Weights of a small GPT-style language model, trained from scratch on English Wikipedia: a variant of Muon for these matrices.
Each number is 500 + 40 x the weight over its row's rms, rounded and kept within 0 to 999. Layers, rows and columns count from 0. Numbers have three digits each. The size before them is the row's rms in percent of the matrix's.

# layer 3 attention query, 192x192, rms 0.0616, rows 14-54, columns 0-95
097:496542577468414506509523449477534444461506521508547507473561479467496590516515510472549455533481478515476487442509501490502472429500461432564473548572529495410526488478459490488491494558495539510515449545460560543509574449541512466508420590512500502525484471461500457511498460469515412538
097:521560552471576528476427535529529521523465543543492554494418485514515481489412479455573521491532535484516457545502492518482558423522514395462483561480535512438530516580447541518472539457516575514551599549427486540508454495518491484556554558537545459535514503504509553571456535511488520495
090:511507471501443523564511479530497488521558499475495464488464455541472525539491535445543436518443509621561499431511506512500511473500555514540453521513477476474461426473529532517513541474470531497532485505481478521482612534454479465516514555475541501468507502470540498522484527484484539558
099:469423463504499534533466516514493509470530570450544420491504451494542527529546426535499512435392541554502512454541487483499480469464550501499523522497468493432547452512552495476503526478546485483482506511485504488515521406507450477546470538520459515404469488542491495467521521501473508477
105:504485431534488462551484475498463525424473518528484532486513456540496545495461516429527477431518528447528511495543478450543432515556580530479553456478469497560535493551518435455534484501491484595571485526509476536542524548463536477533520469489468496520483543572498525490496582471465536483
096:546541518484474526475531526525442505459537513540540448472505468574539514503485473523568493440458531572473482512464524535482544579535534474476493447468468496464540500527480532457470528479449531534561486514436481474496472522556491526496512496459484516469483461346558498543514560526498544535
107:539509439426465491516462528428503466478505554459461530437497451487455502495563479451516474517454458544534437534495471451494515494597455490497523527547532540545525544457497476491543573422529553526480483462513484506490531459458504494520520488490533486542515465492458448439512402576536475474
102:465477455503495448554502465473563511446438552557445568538442491570562515533519524505404494532449465532421486532471508518573501479443542432459462542530508482517519458484499466509544477507516524529496591469470541484545536475479433466546498432544470516542464527458501506451390547530555503395
090:552489512498526520572553450521521505524483433481478552487507435519559532461421477505426412500480483533431547417524485447465474498455499519489581542541591510421493438509483555484407496467539527472459509511517545544494442487527465444486551496482444476494541414508557502437507465524514510542
094:509466530456433481538487474540538461535492486550493529457454506514519536440510556435516512478568529529392530518500537457462472502536516453494526522481544571486480595523470513426460419576524530520550656533486480528546461507459482516492510486413495465508472530565541454459534516588471496476
108:439516484487488525506541509505430507499495536447474473538521512459480493484441493544522447582500395517506531455430515425511504506474563431474522527504584480544507507481453444553492486441512570512525466527475391435439475515459514455526563492554528473499514507546570520530471481490523447492
096:524489507534493473447453426475531508456526469422518483514483502513454482526516504493463463541572465526560492513545562453463463507534559450505475499498448457520565500535501461500580458471479478540599532513553502467542465509454478458478442484525468521493525498503539461513524531483437484503
109:411476496530507491446526540529515488454463497453521469496518469466450460500516545525504582552545516505484498522531473546508527564499464490509506461467404557524483508492470500558539538522525503499450531497567472459511503534485461598543533586452483463467431508526480482425510613514484570440
101:597447507501475535400488526505484539482481525476551392508533485420488518573579483519490473518513516438528490469505467479446465519495457526536506496495507516544542497503448479470546495495496551463489524482507538490514515420569548487442508467526473501551503479491459546496529508561473480581
106:560507471476444530514514505464585467491485458557468529561476491628495496532610561428511535445490507499574557422489553481527507482505483469469444519489464489522523538511534597445517469465545496487460515468491486525527550445454460509611556442480490559433484508525482521496511476527511472450
109:546549481468463471427496431489507508481491523488492469510462453532434496502461492440508422505561507433527562486460520453440480529474460500481482532530519449581484453535478492462506443487513485459521517490507601446475507448408498459463456489472410448441490541545467489497479478540515481497
103:485523503487527455562507555417487519524443494508472492505560442461423492535447479451540506484558540457539467413480479487482415554517482444532491450493529465574525433486549508464529518427476539483521491472443490533505486551492536531441513511543511498460577468504518472465603484501429499538
106:563473552440575548494513510425526473490515535523478506543450465462421474530470559509501461474449473474440498449527497566472527539465511519417476513452452529477442583447467482497514484477529489464501561428496518508392503508429489493447468484539535508585480493498498499528440463529514518509
092:505512507492485411534518491540488570464483416522536542510512533543506550578546535562531462519483462529547475453507503493453456566536526470454468453497528505498464469518485456430498468506360504551477484545469466527508505485544545524525446504484500531532527419522589569527524530461522501507
094:490496490489458531500434486453566439537476492496484454437496491523605446505491450482457500460532435412470523496518420562496492489483544451487482503556450449492492501525469490522464551486564519484532501444519535443416429543518453492524503503519562541482479546533399484522519470443460520481
077:522419478477541515455453429433486477465484574518487451470510541496506505495479447518489529458510440499470551535508497543503498500462507514528504499526494516468483540487528534457540546486472532521482502538495483526459466467532511538524439451492490487502471541495524595536512497491483510475
098:522534415544459570496472435446517481480526528508472460510513501535534485467466540445477514422549499426448501475517438488546469516411484450532512476453547526498465519465428522573515544514559580547475502470546551492403443560514532500516488493490579532467476555512369475491441460513478497480
086:474471561484457517512511460530477471483515525499477472489492527527436511458533494479572498503473526470553462447500544475422515468486448526504503560498562515433544484540463473456500448482457471460515504553468452556529533533539533526459525531496517459486533505541543564499535621512536512407
103:489499424518505469534471510453513531539522522482571533507494452503561463526434529487438512408455467460453504436517486535600491526535500505513505482541528488505446467484492476564504571578503549515489472462489493475432390521520518539506521499477559507485436546499424511510511456447432498515
082:523482554594487454578551529501409474466508395505528492491540490487507478527553512536525527543504587560502435469510531474492578496546471517471525450471453558543517442517517507453450456519447460513503456544512469520562503431511505487489553500477464491495620523481530478512532527571480506459
083:526461534531490394513570558562465536438530473490538510458501448466482564493536480610477568513418554496557487497495519513475542484530496555464545482494460478480509510600529484477569452513444450505488507485503494485553535412517513522453525474506479508523488418491527526509535571508516508500
099:480541539570533508488404516486474572492510534476493448519511502487551477468439448455452496423493496438454451431485504489576470553525513465515512470518538530495563485481471510540488563515547581561494544441506517482442460560512481528586501503473562561515464525497430527593490469455455519480
084:562467529465502486573527569533506558501436427439557437463441505542477542493479528471530445593530583525442468417522474511514469515530483490456507478431438484558538465556505440499582448519526531504521487509523419510600546502471517462446543514468482538530495473513512559516507512535513561496
088:457437565539452416471511563543447445545513497499473532425445549420548569495573455596510485466440491580425524580504504503412541475480493510498507468437435536544527459478506454489438521513490465472535506520482529459599560494482494513501477457554462499518532445539579520477450520486546498532
100:538480555533495442539546494469494528511459482480539430444508512489512472520498471525582600488380539526496477418474470470524477429520537536411492533508468403485487487500482508474470426511505459487530487570509489503480449471571498460491524491560481503495543504425532437480503487548534444511
095:523445450537403510426446459543489472518463510484488512542498506499492519538502494519480446464570488475507529506492469504530467492501462476546573459493545560485488533478438512462503541511545513463467435451512521414485516499522552431545400481547500511460480512481480516446513473512557545547
091:524452403489483511542482446452507496519499480478513498473530491473517522471509521430504493429504474473475457462471519514449474500471496428590500534509508448497424504458483539581513480481587551516531536459466512530475490549506496509480543575506557554477519556496467529503432524477456552460
094:484500484527498415482553534569515479555494499513491460420549502509554584521470439554467497504427504542514523459458522528544505516516443536431486479475485483488503519510531470459435501495508463490464447523457500553487490429474460493479479440470425449513432475459508419460494485508554452540
101:556554469492496534551433465430558496520548493553578547502509500457512541487498542514530442539507462513480548492536509541484483481491477414527442560554485424543405469487472479571540551528502530525578531490454510479432489517492522519553513582457530454432513611487464474479500437447466524540
110:530562578535499485561512525487453566531473491518515566510490547557504439488428443505488518508448512546465502518489514508519537502558532523463482473445481463515497524459516493507490493529515500576483507493500493501520509447500508403522482472541510521516523447467518547469426577545555522586
107:449529527449446524458419473511507394480500533552552462495530593535470452498546493546432433579482492430463505478501439505460499478542505505518474530561530489461462531506480468503498520530459527464490508470477559524517536456504544501475441517537505461526555455535578488532497486505472519601
105:452560512440479525525471520471525483489530467462553518531590485418428463444564486488574500479484471523471525552563488461494424475553494435505547440554411558587489487485524480516482517490568454551492490501515441507529521442487469501485519550506515467465510517498422528452528474407493451432
117:451503544489511513535510526498465485539495415506474480560531524452525547523451448491504478576482559473522535474508516521471484558610552503540497513460485594478552495495514543485577561541480531521593529457492491529493512509471508541502507533545532562520505382543510546509562541470409456459
104:475481491458546641528428492531525501531468484476512426496445480470501473495459488453542482539496493457514558525476553486539490507477490521534512536531508511394472436526513561520499498541440523539536502501396551536460528526530513565527533515519505475503492499434489548421476477459533445552
105:506501505455466491473504497485502507509464568579577456480463523490529564500542494519530547444463504590428567462490544484620521524487482510558523551484491559482427487412492515499454535465525579476389454529538548507474476473451501402433513484479514503553447507431502483507539467495516529520
116:581513459492434484517476577536500483542480463555499495517480502518496418551488501430490525502485513555489502513457546568411495567535448469508528489400580464524486512456494544560482482437567491515521504515479523478512483502424548614442502509470474527520520534540435485495541503547533513455
# layer 3 attention key, 192x192, rms 0.0648, rows 14-53, columns 0-95
093:450572546424572529496504452477525471475511492490433488469507531449488469495529503472536540571468502464528571433513436450526511521538504512630541496493437510526572504434504492479454485486463450450471492448535497574402470475507468466535524570586454466441471508505477444476488500486479490511
101:550511503506607554524488483514474511488501503550470510393498519513468466507456470461517472445530477462504454500475450468459512510484493489492518438426487459518538500570541470399524481528522550462395443462504443460525555528467484492570436441553513453453446463593543538499536520503510443484
097:398533587438537467499523462568563444509503526503538520393498465512462490550471577531537422540509462501446458552500491517545490511450510450504474497512534524506527522527445513547531442531519563440537445537453489495517522485487472458393506514457519523457467510458593504479493458514470530516
101:474501452549488557518488495535569579467514518541442507504490486565553461511462468518459539531513479444464504589514595474524525503466444606434563510427549420452544510582471588522475490536564505501474502499493454474553506470428487551501508452531519484531501579523441564537526519528541397462
099:531467527557480482502458465503471470467517493439485494456529521538560474496484459558448460492438528470622494589516492383485591495477562503485519521509570483474475596501493489486480476539478408476453462532508488517454457518475616486529507484492438460473451515537510472568473463481521466520
095:505518509467547544453439556465445548579530533447472486532502514510529478455557566479504507452490505495560443545447504568478476542512505515475522435511565496480593477484480459508475443476432516525514483515478485499498460536456508492525534455464449547479484491452436549381458538475471460487
095:500463485457537482489564496542484531509440502541524505491504478494458503492533516456523490489458483534478512480512509483534502513575546586524513491558481456460521507440497480576513491573473540470523529523581445481475559553527489539485551573560549596505544430617481438470482468453452504518
091:543514524502518523481527473509469511469464510485485567505503529414491575482459469495558490503467472477573489497600449483489498501497494533507519424527568429551488523519508536559553576489407433465531413557471505449531467487472504497503460480512517506474503532525499481462450602486495529496
086:530525497436432493416537567462539468560452567458541478498493458454481491489499419511507544565455491504496519507503483515437542486433452489499515495505479468539557504465509479487494480473455488538471444541602476526466504463564540500543431602526459436528459568543518440487508537513466526500
090:593526441404474554427522450520548522502444507451435500525516464508448435513491493457526466467495447539539557498492413484469495459470487483563437462544526545530510607462522511393418513485575515488517485483457534470589474485493523461513501495430521464526510524546504556474510563456500469501
104:567489560491547480465507504508425481512445503400464492483488522471494545539409523443518497498489564510485489552546521484545567522521534554458490514473483484467532493497508566493492457492600501495493489514505415462517510463474517535529476471520458421489508513539464521560480472516536496490
096:570451559506449461495482570540488574518497436527533434508498502548464494518542555522448509505467502483479549566462466524435437524540515552471515523464458528461440483425432501504542507505514472509524527494524569469528470497505532540460478520546543573460509481520498463473508532552483475460
099:529491502536546548535486453460457512485497500511507449511422486544560537430536441519471444543435529527405573524546520511493472479462566523539488482484494521581525579509479536462538536489511483454479491506487517494499529484472483487428476482487581457461506506503484544432475543585544551490
096:478564533515470486435483470441554520457515553612478376493534557509456473535557454494466470505471499475486462479506420483542491555486475563528562523450519466491548463478541480443502439512581504533478555488512504491470565480558530510478473533523507506498539443519531457476576502503521483564
106:491509508444559524469453476471492486500548497524541504374440448537573537454553520581453467511600438445537495553506580483539499506489494466532451522494517483473490508481491590497505494485493620471494500473474557487544429490473511522503482490486514467508433530471473489486484461476548523507
108:578518508461517511479439560508496536477471483534455431496370431474477526558508518449495529493521487511469450511463512484525502498460479456552455519520502509520487515512496418565543534504530502474506559469459513430553469532488487482536422505456470504527547509497521439450529504578504525531
107:521482491539488504498446495551508517549521480437458470459513507503484446480552484512520452545465524476513572551489472546516474588525535544523492521402506548550502479434532486553568477453514522515511564483550513455473561454481522502476571564497534532499538548485525454551536471439516436502
109:587490484476504463527542507487573472478475511460476526520487456587532546545488494472492415539522437512468491466524458531477577450521455489455555448547452504516565526552558508477532537568551529508587524521475529443520552491442560492499478549542514449548511542558458557507485502473518593493
093:470440576527482530520533565463403526497539492520438600474550534499589513534519446537450512566488546531482484620471559452458497436458492516522507508478537542445495467518545467510521612458497504520474549499460454460468548527538501543506472426532457519525474448505491530494590424461563467508
085:460576461535501509551483454502494516420489495572572552517463505482428508509512516499512431517522585462582466502556555470472508578517539507504467589497542482532495471524490469479467463516486477503476515514494498417505462508496555475552475494484513453532492451486480520490478445429512481528
078:503541551616454551546515474538480510628445562529512507383451547526498510458434499534453468500528520474531495515504515453485504571546496498505500537524557528499484429594475413481543475517463497511475456505471453483535437460450497478473532504546412512521494498522530534423519525492438473541
092:509487407437515521455522464422568581488470491467565451526504456508421505472447528509620481513471471537553487460454474568505440536459481526495472507552474455569541520523513511526558445552537483525532492476498475452428562485569461467487513536469490503514469542520524400560491472404510516459
087:466494489500525574565495548522512510525549517522524487450503497435551475498460517534538471529499565460584491556513527463520533565563460501505535472484518488526485517519511415480536574465486524504447455443524550445511500505470486457471482537567479500440482414493442519411575513460563496587
085:482465426517526464534481489490508453532438518503496521487418506484518564497514529487537529430522480503447507431575433503509505540501552535521517518468499554584563516530504522519493434456550450496501470482506392518507455438524495438589447563502535544487537544475464511505496507477486509442
087:475465538569525541528492584480496490511501525567475569463568561446478491448518523557487478547588431472490456537536511453537524421554489504469496527477535592443480425503487535503417533503517526448503559510537502492537504533451520521499504452494529434532450501576422536493497494490507492452
080:484568521501542442436506484532526543504517531510517518462516487502523506493541524542486444512452474515525518518472481491465491479514534453512530476567536499538580470547509447572509436562445528483460433503491457562500510515447517591534551512499508456532505581443446496490544536522417485508
096:457527477448576506527565494514504473527368454493492503467486505514500577521499406485522490448438447532477506448532449547506519529417528527489466471562516521454485497508485538515492438484507473532507435490464502497442473492566468512575473478492532508547565501468486561538481444488462448567
091:552439541503490500523475488538423454484455470510425572508579487410501497447456477506482451487547536543517443452473489410525549460421507458435477517440537510523425450497502505451499556483466532455494548520489430536520500526427503497407514464567498471518468480511433568483498445470418478534
091:512501514580533449526468554530505492539473498501450531464542494550450515512475495516483508484552483487555502501586505482536436416463454462400546512510508480448418463546409545470467520522465520524498469464507518493493532657539499460491451510444489436518491574507493537506481447508542491473
095:431482427475534532495398413454502553505508522418519438495480513416524508520517552453492496440471502508494437474534483447460481509516483463437504470467443484524578540540549500533565418483542505496531520511512388553406435466508530470464517516532539426532445540469539539475550519469448579504
108:486501467480523472481435498461513508445503566464552408546468495501525530521476541484552440457442483486524519511487492503477509528521496442484527490442460502581479544528555510397498466480522559428477473469581472440504510523518574468513521596456527437482442493521555478493516578473522566488
083:482550512495489476469449407528530474482564533435464516479512465462504478522521576499475510513512536500519493511473507514454547549456460469472381530499482481494527440494444485563451487541508489530566534491487491489531474516468565486501462532500516483518580415506574483458555536467510512487
092:437474416457455488453471517468558497542461506474513488494466454534457472478522522439561573467504525585541500462487496452442545432491540548525531474471502379525485472451487555545498519548487484558543482526571515549463469417513503488476436523403524512511496482516517430490463481496553536412
116:460581468446500456484442486493518506493530500498597472514479526521600525543519512472551546444462525553465495502482493499525433556554549420499446499490498543531579480496447515511541457488598478483547481508514483526481512484566483483503514621524500504508486537465538453504524518478460583514
105:466545510443511453470521493525507454482557410490543494472520496532434470530503573491492533463451464485451464542459420533544504400490521511557510455553503508471528506493527540525426527534589522576559483523541476512400473497517466501449555573555521468462440494514472452445488507507404529468
105:521558527515560494481494449529478493489477560441496432481513489496531520497450512498513476580534536526518440460544512468481420495572483494484458520548472471505423572543507466490559511480517479465539563422478474521488492477544534537503446554575458537463563445558557510493470563560452554529
111:503521528471516495528504494508519532401453493516458484483453531603517500479538448493515526426511517509456525487563557489484520490559560494428544502494502600542503500513467519503428539542488463472520509510589549431471478502484530418560479514474561491492548426490548526443402517479511449517
108:488572569478498557580535416563474455484457462509504502552524427474491481562521503498487585489468541483473524515501449458545497465528517504446485520429524545453473449482515482471438461472548515566457507448525551577485473531551582540491519518505585461483516468466486550512565500492472488512
112:493527575454504531435529503477510532449525522500451475455412493547524576492578517494523478518480530526552495541532507515535547441501459554396515480506507473452474550454446577464554537444516559478450462466468452553493506495507541546505534502533549546491489468479510442538521540537500393511
101:417522529553579512460530457456550434494460522515532520482526560502554510454514476496446569454551496544506488530510476514496519444450490529440467552568516518487481508511492477540435501508522474551459477527525544514554509523503396464465525455501462501501510455449475503462607387533571514466
# layer 3 attention value, 192x192, rms 0.067, rows 0-31, columns 0-95
093:451519531452478496425555446488511559484508479515547536532518529515499496499541449469504475502557497553536503413472490538478480475503480446428508467475540531436556555526499457461449509590487493572428536472504541470485437513509447383518557497457457453538525537496546501542437473514556417489
090:475442483506480397525470522484503479515492400523517536456518591518609499489500524519500456496517493509500458459498531504480593495584522480481521508508474539444443461490470478521489514481487500458570487459433425447502422560489543529516514518496520511477487587515462582494431482509536405520
088:466500575455489464468414543519500506449502526461472544507458475531495505531517520453458494516563509499449587468503500529581552544479486498429517619541470484513484498536478467555510511511545484549566548528484512528520512527398507486418520519475452470549463492471538567561505468535513559484
092:554486486443472611539479519568550535499547493458528459498455430519526534503541459481448522524567430455568600531412456505461524592465484434476472498546546521498516541485490520443499530508517490502514486531427576442594467554488417501531538520490514505477462496466459570528499577511504485483
097:522477492465479486506561534477572425510459542524534500486503479509433434510498525496521415422511492488430485520453487444490535478512460566478487502464500487523583551530463494466433516551552560461475452525533446500441531512484528413509512515443460456498460436514459415448512562560489414545
092:496478426443524470544516554481534498524418485522504507488520485503394406473507493445521497549527467482508495568576447531503525413566406480454532525537577468482545501485537525475473537449556485569527471465499438496578512431496522512594476505550508477524460564522500483515499439419448529487
086:505436440572490473472526452536509530461470546492494459591528541490566468572473446518546459479523546430500538493485529501527591576583533546535541510504518430571510504463479503486465476482531535519527433500448418507481555493529514427486541556467531477510453427475468541447475500479571529534
086:525470521518560547542553545507476468502583540513581494458507445540537470466475507571543527492412520503483481587515589500521492496534520480480442512444588474444518477549555509452455437484492550517532551565466462570504518459485528515476499510517543479494485505571493435463526539507498497509
097:486425549463520469534510544577506471496586503453523555527529514522510441533508531548476503449589491556554492512555515513511512484517549438543566522490496455519556519484499559505580500489558515538490496476443469529544499507513521451513487492469513471605540513398479453509494449438520546487
093:476465472468499484486532524526458474540498487486553493513375505484485465515494473554497573449552477464495400481483565418479489552486489447521518437488507526531476553516523528537554585465422437503522544476546454571471451512492418497500534495456442528594511539457503533479402527485481499565
097:544478508519539528509533587458538479467563522554563528532495508433547508449480480540453579558506508523478523506467543467469514587548481552523440431463499576437526477470480491477470439462494478475480528490478522490497426481495429476479459520477473526580576450498509513543571573471458457443
080:463457498455496426517537488501454478494447546416528474503552494478528516519483530454489409458568547485517496467550575523507502548522534460572521488430421429488447515523448521537529493422552468511472501478433472510539514531505515545489512483544537480551507510523449482540510511446458456553
099:456527464478493495439501435460359525511459468422469454489478477531538507592495459444515556536420556491544517480495411476500496531518541515477515492477501507512473443459518405484474439517462567459528579530548517525424491491525555531614505517486447511536526515501444540500547511512426509490
085:496564509475495518434489485454472501509492551468457536467457514496473519471482509505547563490501481453510439471477532486506494487517513530496518427433536499502590502459518470607520555483465437507487462567515478477446528529553570467418468543473556548476492541492568447475477550571539554519
091:403475442458526506485478536499474519479523508513530551467508487432487451441471541481461568447475536485509487423480519551490462554402513495484475497539549537472490525432475464530496553476544487529495559485501524505539505541506494592503510472433498489496536469449545462563465491477470452538
088:550462553539550504423518499475492477426390519500568495471513486481497444516499517537472488523491527476469509559465453529503524475460442479544451529445486518519547489420556504431492503522491474395466460489457546533457447500529508508534439525510540465447431471539568504526483518473512480505
093:532508485491469516464529448525548480523407501491560524495503491558503534451517436479532518472531440443517490466461538581484527533457509468504481523556567548493521514460542475426462548480457492464360537474521534533528480501438513513567473486563497548466459541476466489472442487449559519521
090:464455558524495552462512468566503455489543566492436493513457512506591477474511507454541569540496481551509596458533499554476491566467528579431521401477521461533445534470465473448578450441524506541476425488463478468543543588470470475540480522529470493500511489464518541491498434526474433494
093:487483530517535552497525458553552600515479508528490555472504496523571579509451509537480488472475473506516472456553508527507555547540462511503506426477508515447512502515462484425507455459470531481463466464495540537465495504514537555533499485494476496486442455510477381509527525458543456577
081:463527461531519476419557537509483470462477511525492480511469497515501474500546561468565585505469438431455534450571578453524440451539523501497490569527483517447501514538409551550442519440522529494517512468500537562553486521608505484477520497528499526505510561504463523410584406500498430488
094:539418422477487484506431447567455478541472490541506442509466509528500455484557512498556422492465604509468543559450492541434434513515503517529415563479575505504595561503505503501481534522517533535476532522582499521465466522532567523516510531480492503521482520533483464479496487519425474503
084:477507485512493531540503524515442485592486476473496405474498530463487517503519482496431529461538534545479503470437513510457474545451490588473459536513467518446552515410486465489446424434531583494521506487541487534454533554503472450423528443497562508533492483503483461486447487519538536479
104:437496461478527463569511479520472471548479527519501487413533446478524462431516555493426474525575495470489522498456575537485584486532559508484469515509462488484550548467518502558433527555566515512563548504481432475523491481500483500443540498421479481501526508560499502494519449503504480549
090:508568519502454502522482481493543453547570537523456439485505476479620457451502497447507547465514467520553484501434523550446521517504484461459541481573456429491498495558425508504428448486437496540525552419456477383489463568555503485499540534494524449487532500492397496475509557448478457528
086:525489541538547527496494587508459502503478469549482494533435481411500561487597485471476490430532500491467485460475517561508500532478573449448422537490458527566472581505497556487538560525537517516497456477557490469614464550493582547503480558488412501445444525529493504499505521509556560515
083:426514499503480549519497470605521465508573584535462501454508428447474487531498507504535555504501503501420504482531470492453479558529534543593520503491479489518489508483508554466476587457493560452496523478453517513487463512511429538502529546462529413475557553494561462537596507466520446518
087:460490503523526526549478486469486464532448526496550494546424468538498535515576490504541512516441543523489482492488553472492511489343490462471512503467541486500522485606449562449498523471443517502505455497508465490486479508539424514553387506500553450447466511527538469513527428524499560468
087:520452413466421507482503480410500529520442501537517526443480476484484467475528526484469560479598564530481524501557535550496511469504576496478474548424529517493481555558495552446507468521491534459491534521527476483477516488520461483476453512471528524437467456534484498499423548509519570505
093:482475479472537501606480435472536452467462480545488540494518438472539565492507486512496555517466494557473504467504523498562527479532540482549513525560492460532498453500555476576522504432405483506519499470459541562517513490521560560503504480378428540467513474371535514555550515463466511512
087:549485522509474541492518503465499489487466464447512501461546572445511477516526522459519475456525561527553564474506449555466490518549507477532567518507436522443460429498524518530410537534489525493510567492504517507584494559582531534571521457406615502509513514555506508517444464475470461473
088:535461467468490521471427524466436565496518471422495536509537530483503492411467499414533533517586472514491536476520520547481503492550499483514550540432454451466514543487471467544498563484450538501511510499487524475549558455441545479520575482446538499470500501497483486482547469530518521493
089:474488517567451544548466485565457503463538499471497580545476473446483509460491568451535424477453552507523496474528543476466491481559513468532466470473430476461522521473474479478534454556498441582574558547539453526513544532530491496503501449495551468487487463505492537553544457492531508516
# layer 3 attention output (transposed), 192x192, rms 0.0862, rows 0-31, columns 0-95
087:474503524496489463511529473527473463482484504442539549537423521538449508546516535572474547569558540555522551509406481508535562529501425489536460529537525495522454385530471552568543557430464489424506434476539529516543499447495557524454508585458536516447488477526448480517533525481511508453
083:525508463477497478562474451541569496511441574572529486570490515463525466528583558528549523510547526525489491460474482503463445481485420426494485486564511518435473473564491468510497502554548536552470522516461564467501535503497470498548509428483541501575508508467504485504519442510546435425
091:498546441510537526526476498436458515471536448504586476518503604516516550521521474525536467495506456516470474515504498510565406438466551512567533508518510508542481459514437538484480481515450564482439467504521520462480556478591587541517521518479471492510492519421533430554516565455523514512
096:504544489534505506451543524513430506521485393491555489497450498443494501478510538529463557493490513521482492462520474531480507527445502544470533439471460558543507442496429417623471549586461518481530469514525585447468505531502540482499449506528498497500479450517539444525492551510481459509
094:498462522546504518506477516510468507514468463488541545428521504501538486584534501477487485514497516487529515458493504487507507544521462513559495489440581522435531484522548491523496460568500474463463435456442469499550518524464511516413510538513471493460470534479521505527411479542547542560
087:519611517505564516452446519520436513432518520480539455512477535545570487521532483519487556512536564487517481491456508495475498535471575502523403526602480480558473468520439466479521481521424602482531487543517533420497506535469495573437571546522461457465459520459477529445547526473405525400
086:436512477405500495469523529563512436482474479526530455536520431519487469496501565475528474525520440499516515531516574497551463478455423507512483489546518525491524480566493478451489480514531513429515493493545536512495571495375520489423525578490547441498505489559494443543502409440514509598
084:412445511525484438516493401475471477480502419469498491578477427520482470454516455505416468536536510457494540483512456456510515509508475563532470496506499521562472476420496491502502543487527537608484505462496592463510482477489472541512448515569466516479497524454475579436475580503517490493
093:493457484432450512523474536511518570439509478502546432481511602497473527499541517509487484405525490552519577539514482466417432523447419538525498534466498514496552443484413472504436556543515523433533484486480532495454474476487425522490463572455425472443526556479390500487533566614494469458
087:497504487487545496565488523471441499510532567542539543448518563484442526508462506531450493473544521556467495492514431563504522503508519517472529537541507492534510462497487508565507415488508555481425480544502538495552377440472551452491519451529476465430410589492530517504475538534546546449
093:519514483531571523435532485556394523504518501430509502506542473434377463471474477561469496502510459493553429520526547582502546544462505511408485461515510540550515466391508515467523483490479455510485590458548499483463509494518508548487572472563563501559485528450509523504474551491567478494
088:529492482572561493528427461518559603507517504510438489486496456487529499512548499510529550452529439545523515581512472490480435498458490504469540491497554501563530456511480402494478408461474516447541512447541528509493514430454456468504524530404453496432461566483512491451478499513489520497
100:490472525561431470550529469498591451403524505523469527511424486551497399429496524461464514539458543486463540559510571475557525482483502526423429464540436504541542485498497557534494487506528473556475514525505540449560506490446509536506540442521520547504480509599498478444488461540471544500
080:558454513508519447518429495580508574501434519509474439517499529535547576559491498526467489541535502579486564463431477511516508418559481478478523510504532563527544521562504544471429491428520461492476513529473530477541495519494507435549524520538440419477465376516475525453521531501492531535
091:591525472470572501524503526509466478524530527458410491510495491468504509497466479498454520455501460542495441505505471537461509504561534524507457557429473526487479554514474444491471543460501503490528476439464523481470496465476538520508439475436534481474487487470470494527470546535488473431
088:466473535502544476444401486547468476505519517483489496513453507488487493483459437486500589510514511475496471437471505530568515507488577508506573488478593538495507532524531426504508532461501521512423554480411451509522460445461567508499444567493487535455465486518478521526493440439441535487
091:387503472462541507501554538484555513562515510454477410514444457475483525443444530499550518527530523545471498465460478485523508469446523485473543486481430524541476469530564438504585533456512484505507468536457445451543421519436580532438521517598528458509513505516496553554545545511428511487
093:506508486494504459479494563504538490580490504472509505413482468389432543414508460479447399498508466522533427528460559478477460523549479527495471460502417494486417505502479521538483545536466442426602519517508584488497471513495537566445531466468487486459487528548461541473511505486512552486
098:461514480481546482454608538506446498538475551476543494610468471447447436481466521474576517518514513400572543515529546490499486557451459573529519477518473487552417593499599398504478492437552489478513567477565437483499434546530495511428429554465508438507504518521495547530578485486497492507
081:532417509448507535497400512457506507490491478497475553497496408536425495482505514433524496488498551538536563472529413491504492525499512513413445445521458515508476566480547512499598491469514498461447469541543481504439481545388499486454474434492514448462483540502488514514446538476529509520
100:485499519550580461535533553573538479494486487531503494515526489554478511525521487501490498524490469493496523491532555568549531442504537549555509561522470520503498471526591466572482516480453486465471442480442448471466533519526440526407477547487477499487480513483493522527492511472495557481
083:556408467496552501610549502448534509500479529568535564482511452514502525550496473440480487455479486551412544488512527528535478462532450496557558479505562488535494483575589504450510470490529550439515497473505526583447519528442533498421508467460484483568531515444397518486459525536538526509
096:564505508514501478482519483528550541500522453551500531511466540515535504566506443505480466493541505545410479552519474562537492514542514516514475519550498548462523509465467572538532424507513498529545475516533473494514523437532464516423486504467528533589532527462462499477518566550515522494
084:536479464520541518552433458493525501548526456547524518563534501503472503512492572449480422427568463461510497517478497509451539502569488536547476464512533485518405442495534487500428475544502475467549530503491608559564442497491440580459550455485533544493472497474487540491579520521476451464
091:488449557573543454453517474486455479494573515449489500429481487401600448517472474500487443521485448577512517461541509528490527504479529543494531478474576504472519483500565538577482484491508431481529443571465446506444469602476534531480474444512504541480528514426524523503536489472494533513
089:483423449480529492491525555448518529451463494500493493519474535551484475522545519478470431503505568482432544549511478476564468530492533508407558443492444588506485572492491439511509501499518459575532461480582580499536454434474534425423476430476586463505445595496513572558494504495542477452
085:500489503446501521483470538440527518512524459525516563530535508461527495504534500478510484571546531498501461396452529448474529512476454497444495514565531478521486470500574537569543483465517490549500443483495473548522538536421555480556533480472479457490571535455462570489530453522481505480
088:542507518556591408504448484514494422481510511466514485557539520459554490541480509490545490476491512505425460568445501524512481499471495484570429500514478431415532551460452471512528500482538528526489443512519525512502502479554561429483475542555404505567452468468485487501479409465533513525
088:532512502474451452450553506510492487573480494509500492528499516494548544499539489457503522540454534452528525524608445495478541474543464551482527481541453533479435481457444512501539496489546461529580492489508540503416439473519470468504461463546546517573489505538501515455444490544546561485
097:548579458509469447459500461536541400523509507540526514545519496529515497515538556455526464563461450561518563514482563494466526436466499564506467565487482475432517640487500476515559528478518495529459496427477458543460540487452541430471484479411486524506469536444567491472526501467461404436
084:519549472555499455486535482584506532469531552492523543485519439469529490480528562566512471486500498589428538541560494512559482492434515552417546548575514504442454508518547437536555491519540393416480492473469547499454490535544514498446469476363466451539522513494494486543522509490498441439
087:522570519519474405573625535402521482548512488544580521426566547459513504494515577504499515521489498499575494569575466466492484464502489494484528512520466449603514539494466533491518457506521409408554545482495429512578584537477506540536462466506459489434537535449497502523480511522466510510